Part of a small language model's weights.
Training: a variant of SOAP for these matrices, 157M tokens, 4877 steps.
Each number is 500 + 50 x the weight over the matrix's rms, rounded and kept within 0 to 999. Layers, rows and columns count from 0. Numbers have three digits each.

# o: layer 8 attention output (transposed), 192x192, rms 0.044, rows 163-191, columns 0-63
# v: layer 8 attention value, 192x192, rms 0.0356, rows 164-191, columns 0-63
# up: layer 8 MLP up, 768x192, rms 0.051, rows 0-17, columns 0-63
# down: layer 8 MLP down (transposed), 768x192, rms 0.0511, rows 0-17, columns 0-63
o163:426584491464484528566476517604480578515627449489416566539517602533488447492572542435405557533499360588453473534462504563501489563502489635546518490561576379502511547543500544577477380496460450
v164:593461439505468489503502619438383525463480444509417443602496507548491476411616591449455518489428620343610484482672524571511477517450510557505586317491641490497477465441539448576564601365537491
o164:525526451547544462526521423545514597534590412482589577539500525643503433587420423489596468521513420442398535681422576519502456515504517483477499586511471551467571467539599438482364386507530457
v165:462551558436571542450464599517421399555457543483559538464581527474579376547567508418516528479569408524518567441502450422446441410580470665499593540517530473541622380572339517580451558514537475
o165:589552437439466495547506404424599491532440598469448475431514469518340516574493594448511380415553539406492494568501476529492559563458438490477404540705642610577570474475485553519580415391517486
v166:530501539599511565464477777377391414542473539532610531478411483477539585348535373551462463486530559433572587619608522397502418478500492444536426537740419525489491519431538515490463417577458472
o166:398398473481529581491544412572535399464592557494481464468473551418596507597548590539597569483431475477369502486528503554459596626446493427569526457411611545586447353514396548557433397566461675
v167:568562525611484484511427480461470408510504586557546576405607463611465470505606539474519603433493311555537517404461475500615556490477463400495399507430469434564394484482451472415567493530505505
o167:351420530426493600411584515440594501487507573443501436476492473485491450493480514577469545508671572483500499494520612490405392415462549532507489509471502630396524450386520604527582569540618524
v168:531396458543383498493453538535580574604460517568497534602463541344571394555525426449473597505482492576521468428565477414507592554519634488485521395664578522503489381510466562583513484650471449
o168:532552567501588443396568626477476588572405430363393615488480545373407677559582531511591535473420502547658547558438485553490445612470498554643416558421608603533473564452498477531454423399323476
v169:557508447513505612462576617513561476595462546480470521515411386558518594509417528518477409479482458509309607444343548449535476515479506466523515489537572501484571375544408491492441569509509584
o169:459426446550623497484532480523462471374439475577602384350559517560635462313559539535539506474439522389563463430577471462477581575535476562446418402486492480437478558532570418647498547375502531
v170:508519510468486444479654388509531573597481406479507522580556413507529548467515541539488470622521467456461525517556520605426526481543507437566425564450435492491437568451555520521564541478489428
o170:586461507647445503505426481472493484503511617468501545374437548448562422478561566549467675348556411541589503489450636430461545410523609519472479444526460548522488530572488410507503436486543577
v171:567495521511494527483487338560550490448444515567384538651533576516450540603522581659553507539530614524581492577479420461545609592480445444559474477526436482554534461520637481457546465415416637
o171:508584477499569428566396473462576558615529430438541530536514555561513594411480469402551449523428454576474513450501546594336480491608602374476573447535673402478333424516495417528409554371672452
v172:323495370487380529481443596562540477317562480490638470409493606523513490645511542490360506583481438490427545464610515360363514502508657479552496566534507515534444428449393666430537486445454532
o172:489418472403509587425537504561568530586517474456408577386546525666540522263535413541614493539613488444374521595446494512572388495502582476446694371469423543615500665539496477595555447516507425
v173:537485492508538538365437531526403490515516412529447497447543363580451568486399450454531512390578405422426471716424467604513551495400522511462545504477580536441588477514469525448665382389479515
o173:440356478514470438526462451451522598532431552572418476490404449549504437582489382464512626659503720426604451375557438471511499593638483495395413504446618441432473592524631504524503572525507439
v174:560489561348468518508525608544560488497491596561542440474530447594463514502614436527526353402438518500509477538557460414491555553559620489525424550546577595454563594588449379425453493487504468
o174:463459551513420467525567529477545474411547499513472617485457432517441630552373408474457581560513386439397617472543537513405502581590453579513535490507542461510451500594569535522549547501605650
v175:538509462537426520504538511513480504462425464568568610495521517553567616440457426507562641551538531483505556458626489468547476423513392340588570444550537500479600556468570518467515478456564480
o175:451423452553537505435484502578484480523449473595440552612534540575341466559527519516505394504635461545502475673510406398341501475505553602518572430399556637555427523462488509394495624544468487
v176:356470527588488439513458612441639419479516523405412510602476467606498463537439514512394449559474478527587484526424559561509507496446500513623576405319513593486465420467430550680507481627423555
o176:522505490483491426445528563483421506525479443529493488526417453465614416436481710468586518502610591418491507576470519555535372560571519550414380506573397489593474669580498502512551428611617342
v177:544398517403487543429542512541382563499594399413494475475408514466471400737571495503559547524502530538507671491421371563437519483539465513489577428352460504552576641552532571497438528544524503
o177:462534472519525323470490477534536475568476596567482519352506386543535624488461437519450443478485463525191410401652512472567429441591531517434479563481475411596492489586415384576510373463541542
v178:457450446560629459444523433491555585547546359550536562511392479626468461527468356437528418545639459683529413398546543502417503568467634566589496487530521607455525518424415457516620449541487535
o178:508504450492563595516534506545495563434439563449404546525502548433587523556577428534421579497482502549549506557521538479524411377468467578328461503453380469430553440387564504384413470517471527
v179:404464435580583568471463502482502501387473407497439485473485304430463538492509372521564530564515523533593538527431443507583523550479411569500525556491554428546562432556500484510486542444450541
o179:534589522463529495585586522406492465498528496490343630469559577576531546508585524538476529415536534498409428423608406497349481467427626542320404346476472458451578511442494589380490534455444564
v180:454558528499476462495564490546541596450476509599461563445359502623370662520574624266617466542473483519517431597567489459555501499411449380589584455513453530462509470536361437468402464501606558
o180:502419537469561567521556476518423463592453502401541509602588642535461491376494449525336607454548566535605594488469494464511496455542462577598519541544429436468461579374511525478547526528443555
v181:464566563490429411507490546504603438528493537453566440489579626609357486429551461370498486532636489524450628505544477443558481485467406599510570699554467532370488462431590518429507544350432475
o181:522471451567466590547537572499608631548495539615535604451554525363491589573445537406582615462445573401586475579484596504544517400643516483404559466444405521511465474592423381496550461673500606
v182:529538516666467365520585534378526566466423583556477448468482446546377472456561518644408508470513517481513512419507493443554611617472408623448556531474443473402504522555533478469619463571540494
o182:531409550526518541560421463574518438523486537494625505573521540477581485501387565433547390551583486490616482473355592520414291281526521526541473442505434517432580550354521507624299457490458435
v183:591457553521514607496492497510261540486512526423592454485447451594569562494494628494460436588616596479550446379475411558625542505593567558487449517551498631483505572336385488561395492594523405
o183:448461365459612433630620516642650448382501406467564521492547463422526526602599422567402501435549499396489671415618585630560452542436433466476422449465468402550582466546528547446576386443456466
v184:553544432519525485458432423453450536453383611438500508370299558369477451438431537506490487608380390418465518620484543572369509491492511532598470527570566486402600587412491503487522370571412487
o184:473299509513664599421444383552422607575543537546584545430656489679358473622468532529524499317536446531485490436390522495567622605462467520510440536496355466446407443576463538502549674544534533
v185:475403434516567535544455567547478528418508479472513345643526482514433430545528594492553529507445542520497510601459504495474494403466520499491469541583527587396504579418389422443514412402612455
o185:482456674540599608656460369518684421581462477401530520494338488584496395607461421512487492577512456485524481471520488391509534602466484380484462459435409408597528508572453459610391642687453454
v186:558488652460509537487483407550466513497575458459608569507625509471605427484451595457501519507375475614578531466529317567492511515449499509442556536494485522516445319472433493472493470424476515
o186:473553361554616499425426530514566388486599449562545461548508478501398540514519415451435567498418628500572508486392597566616519530526512381424613541462361514522417542613411521415527534475392401
v187:413586610603507393551606478627466486468500505484465309535459457438469484433519584433546488495540631482607560398537422576457510526454513442487500522611459617444548478591506511480517448538502471
o187:463321531460409527573562541420545499627462462606504536415466526489581343484593585347443526547483609537493415611493419529513474575623416531559541365409444453472564461558466438486593525306465405
v188:541581500508421490448461575443579526446463528440529631454593566587462440522576507570501530666498553514522550629533390551478500562419500423480438442446559460567610499517552483564501540476557499
o188:560479494590449516541615498573454521605480503504530621525353370354417606291409451331454442488592474531500485448559453511541517539560474527568610497481451418345366524480461595516573551514488554
v189:547515541470511416475541575518541348429375644610558406446431509399484553476514449495483542400542519447482554473477463607492354657408554459516475439523429563442583374342589512606610530425432501
o189:530524530597389583514533552533604449505577336492411532387529542416565405481513507465540364595461564560632431561533511515526708487635451593509433500485545408499513417596385524412352458574524502
v190:572433609466576478463442433631507466497522447469438508516405543564459558509534596649431625459446500412494468486414540458507423624514625414551567442494394503669568435554445481560476454408522491
o190:389494417536447367413384619444550426506585479561485485502550549451528353514401522572596399483604501499460524457580399473530522398501486448318501547517513503443551478384555531402483449519475545
v191:647387532432528456338472467557404586549401426521480572541412415643560543504523539477496486464445499532483444522515379522626468520593428548504432675517602393576525596494529553407474373468601508
o191:516684484505641538569487503554542466489590547483585546463536593402517340600565587542370428423514605413564479541512462481495583443526534461529598424537466579446527436352550500597563527528457561
up0:446450489524507409557501540564494517542562525533515561448538506507537586459497516538503418496490517555575511392593612457480584486511472464463515501525458477482515481488601536527542432335555484
down0:533571510480466515497532525407508480516493444490522423531498441474436489570422506388504520494540551448566455512434418509523456447455545466582446504496513555476516543518568457519540547565539487
up1:530449498480511516475481485557399546494501458535508478507453538599606547478478406472531500533475518495479483493487521404414443483516483476608552533462522513506530495453462487492581561494566471
down1:520512480463495431475506517444405449483534597485512461518543481437404461512505519478555555516494438536528457513530487504518428450458541472496411430451448482534416474498470515546462470470436535
up2:434423459559553538491477561562522524468514574471419514478511501436587489526481488510554426482471486468522507611407467508401474437492479529543588527519488406443543590443440568466500557442607497
down2:495519519510477442507493516514392515531496466530506494464479528396463504494526442561453538522403412564476522459467524444496435538484450423501528460535506553451477490572532509485464472573493476
up3:516583558519471374430456521526504518448486511492468480475563498587483568462495555454524382435574565487474524441509500431541589532552480504505585479399537538504458531527512454538402556520510445
down3:566557461460580479489450466478541470484451463456402496518562557485482455579485465491529537516466503401549526516461525566520447458551514473388617430426541487520458411521494457576405418411535508
up4:323512531618599524471498525518558552417493497456506526501500498454533437520511526492502486471544485372498488513502516450509510558578428594548500569546556536527568570482567483464495517533497560
down4:476540534453501532544501542484569582466486516605459507484427519543513572574500489490387563451439456496508513502451531399422484522545474492504497503436461515465556558474439538490455438499510373
up5:509405449423520489551505531460487503478508508478494421468602547504553559508494511473441533432596433459438506544490415537490480551517533497519492525534462551467487477524510585498455497524498536
down5:514498459558596483515514537492429505485549466516464516442443527450461384388437540575513525565495465494532501493525433433472500492554523589507539512452450494534613575522507548492447465534576565
up6:515479566575482534567543482458483449423508484527564486587524428480489562552473473486554436385548433502576528569446465576522511443492548516478510473552441494595538461540515447527568415462489624
down6:431525516459595524464599523449605462508516467501534511553393540580504523558503448482454472513471524410520558458534498494487458504486475548485457489547517399531451500549505462458516570528438448
up7:435501527449543469610503566521416477455449575533504492468538486501531473472442514522510430432571464542452443481519500445531509455573528534483440458512482458390468476460508504557445514425539541
down7:489543466472537515527452512446484494454384489506499402554517499505463417528444476446538490511486496519496515486518434477433456391537559544558484496437485478539533539466555479442434513420475577
up8:540579441494461550444442483430447571440514559576478468418478467439564454538518459575518518513564454489530444493452520570406450468434529508523517444541634491486511515490508462442494515464545611
down8:493615504493545592462577586545485455537515477549559458508482540546474548535463637562561463504466549496491445546422494585487506420605479489506390528517401529491499455436515493465496429494401551
up9:536548566523478480506428514512545562454501477465458488476442504489530491590509462533481565457508486506481532500510488513504501418585488469558536520426508438409547438447512471495505558377580500
down9:418511526467399506448611442560479390511526505474462395557469504533525507561544409443452527456500469375421526569514432505495548443469479431479498441447514455423555456512545444460434500462471529
up10:522465494560548576480539529440587408622499548451602538510480480520562464524527470496562439481422438529585516474448521444528519458493553499544465552533477510406472500461424582401540506472409457
down10:409504456487520526433470508491434612509476484440477535513442499540437482465510447487432489603542496434396502468466499479470512527480512448489512521557513464554402466546520454575550457467558559
up11:444495419555515515488448513477445425496420576514497479525506567509562497460516522607378522437478434539531411488477523497565466507458557464503585601451502564460470612560588552547545422476458516
down11:498391452486419597439463562452502494526395535428568533539483464533550511491508454445474502549469593475433529437468527492559513470616594503580401474513482558500491447418550387437469452506528472
up12:616484535440443406483459549414469566608441478505520491531447478447478499457465421463459473442581501561437476511457517494410516552522483492510531576535636578436534452458557522491529469418545491
down12:422594561480513515447526386499541483496493511485566554450478564564459470445506455459525577472538409513478578428432593444539515460547443473516566506522564549532525566543497507446506521422487565
up13:511523460520445513493433426538528470492546537466470532561520557506547502535434451514569563511498537509574484524574540556546517508613570530396525481468445554471526529525470473501544563391541501
down13:465452506446540393452458569447410586580507492650521497518485493495557463407555530577492505495537508453526537490497454406496540524502555459560572545484482509569538478546490563482480452507537479
up14:499505483552562550518480490495431445539563528457507496512501442485550544476491524482482426591445461564550539458452522450494477412448505502487519572477543532461483494560431474465441520431535453
down14:506542435451494432494539533477478519546486500415573558458494440583563517502465495479510516619498441513525404434510553401527588483485507533538547604513415488392415497557519556554447417531460493
up15:542367456501418492506498414550534528577545543468532459553403554467520591550496536480392635533479462549472512617529490466566433484456502508512617460540583555586613466484514506451519480479524474
down15:507493507487523494483499536484614465481438472389628468441556474522459480527466417554589526465430491450548477499561434414501517531430481567514532548598514418460539517537530406500482551542513550
up16:525414559529511445584554572500467495422464594508474478471424514434512518543406449520427442479487529523518495522475466442491454605441449487506444462454502473560439564505472546500445440513520527
down16:408587458424536443410558505584538524500513505404523491449495487543427573467469472501448507473488484478500449533459466413586496475470499433519548492579476412574498637645418427427577437528477427
up17:499524523506503375543437550540563485459499456436457453487442510548529479431548449454428512525522574455511539495570520514377413466513525550562532497520470476558494440374552568501524468502497591
down17:523573450476511473523486572406486556478503463543520537586577467512507458492507437451488474400496533485530552518499403496535568499523442494537570542498580422669551527626613529528476414497475458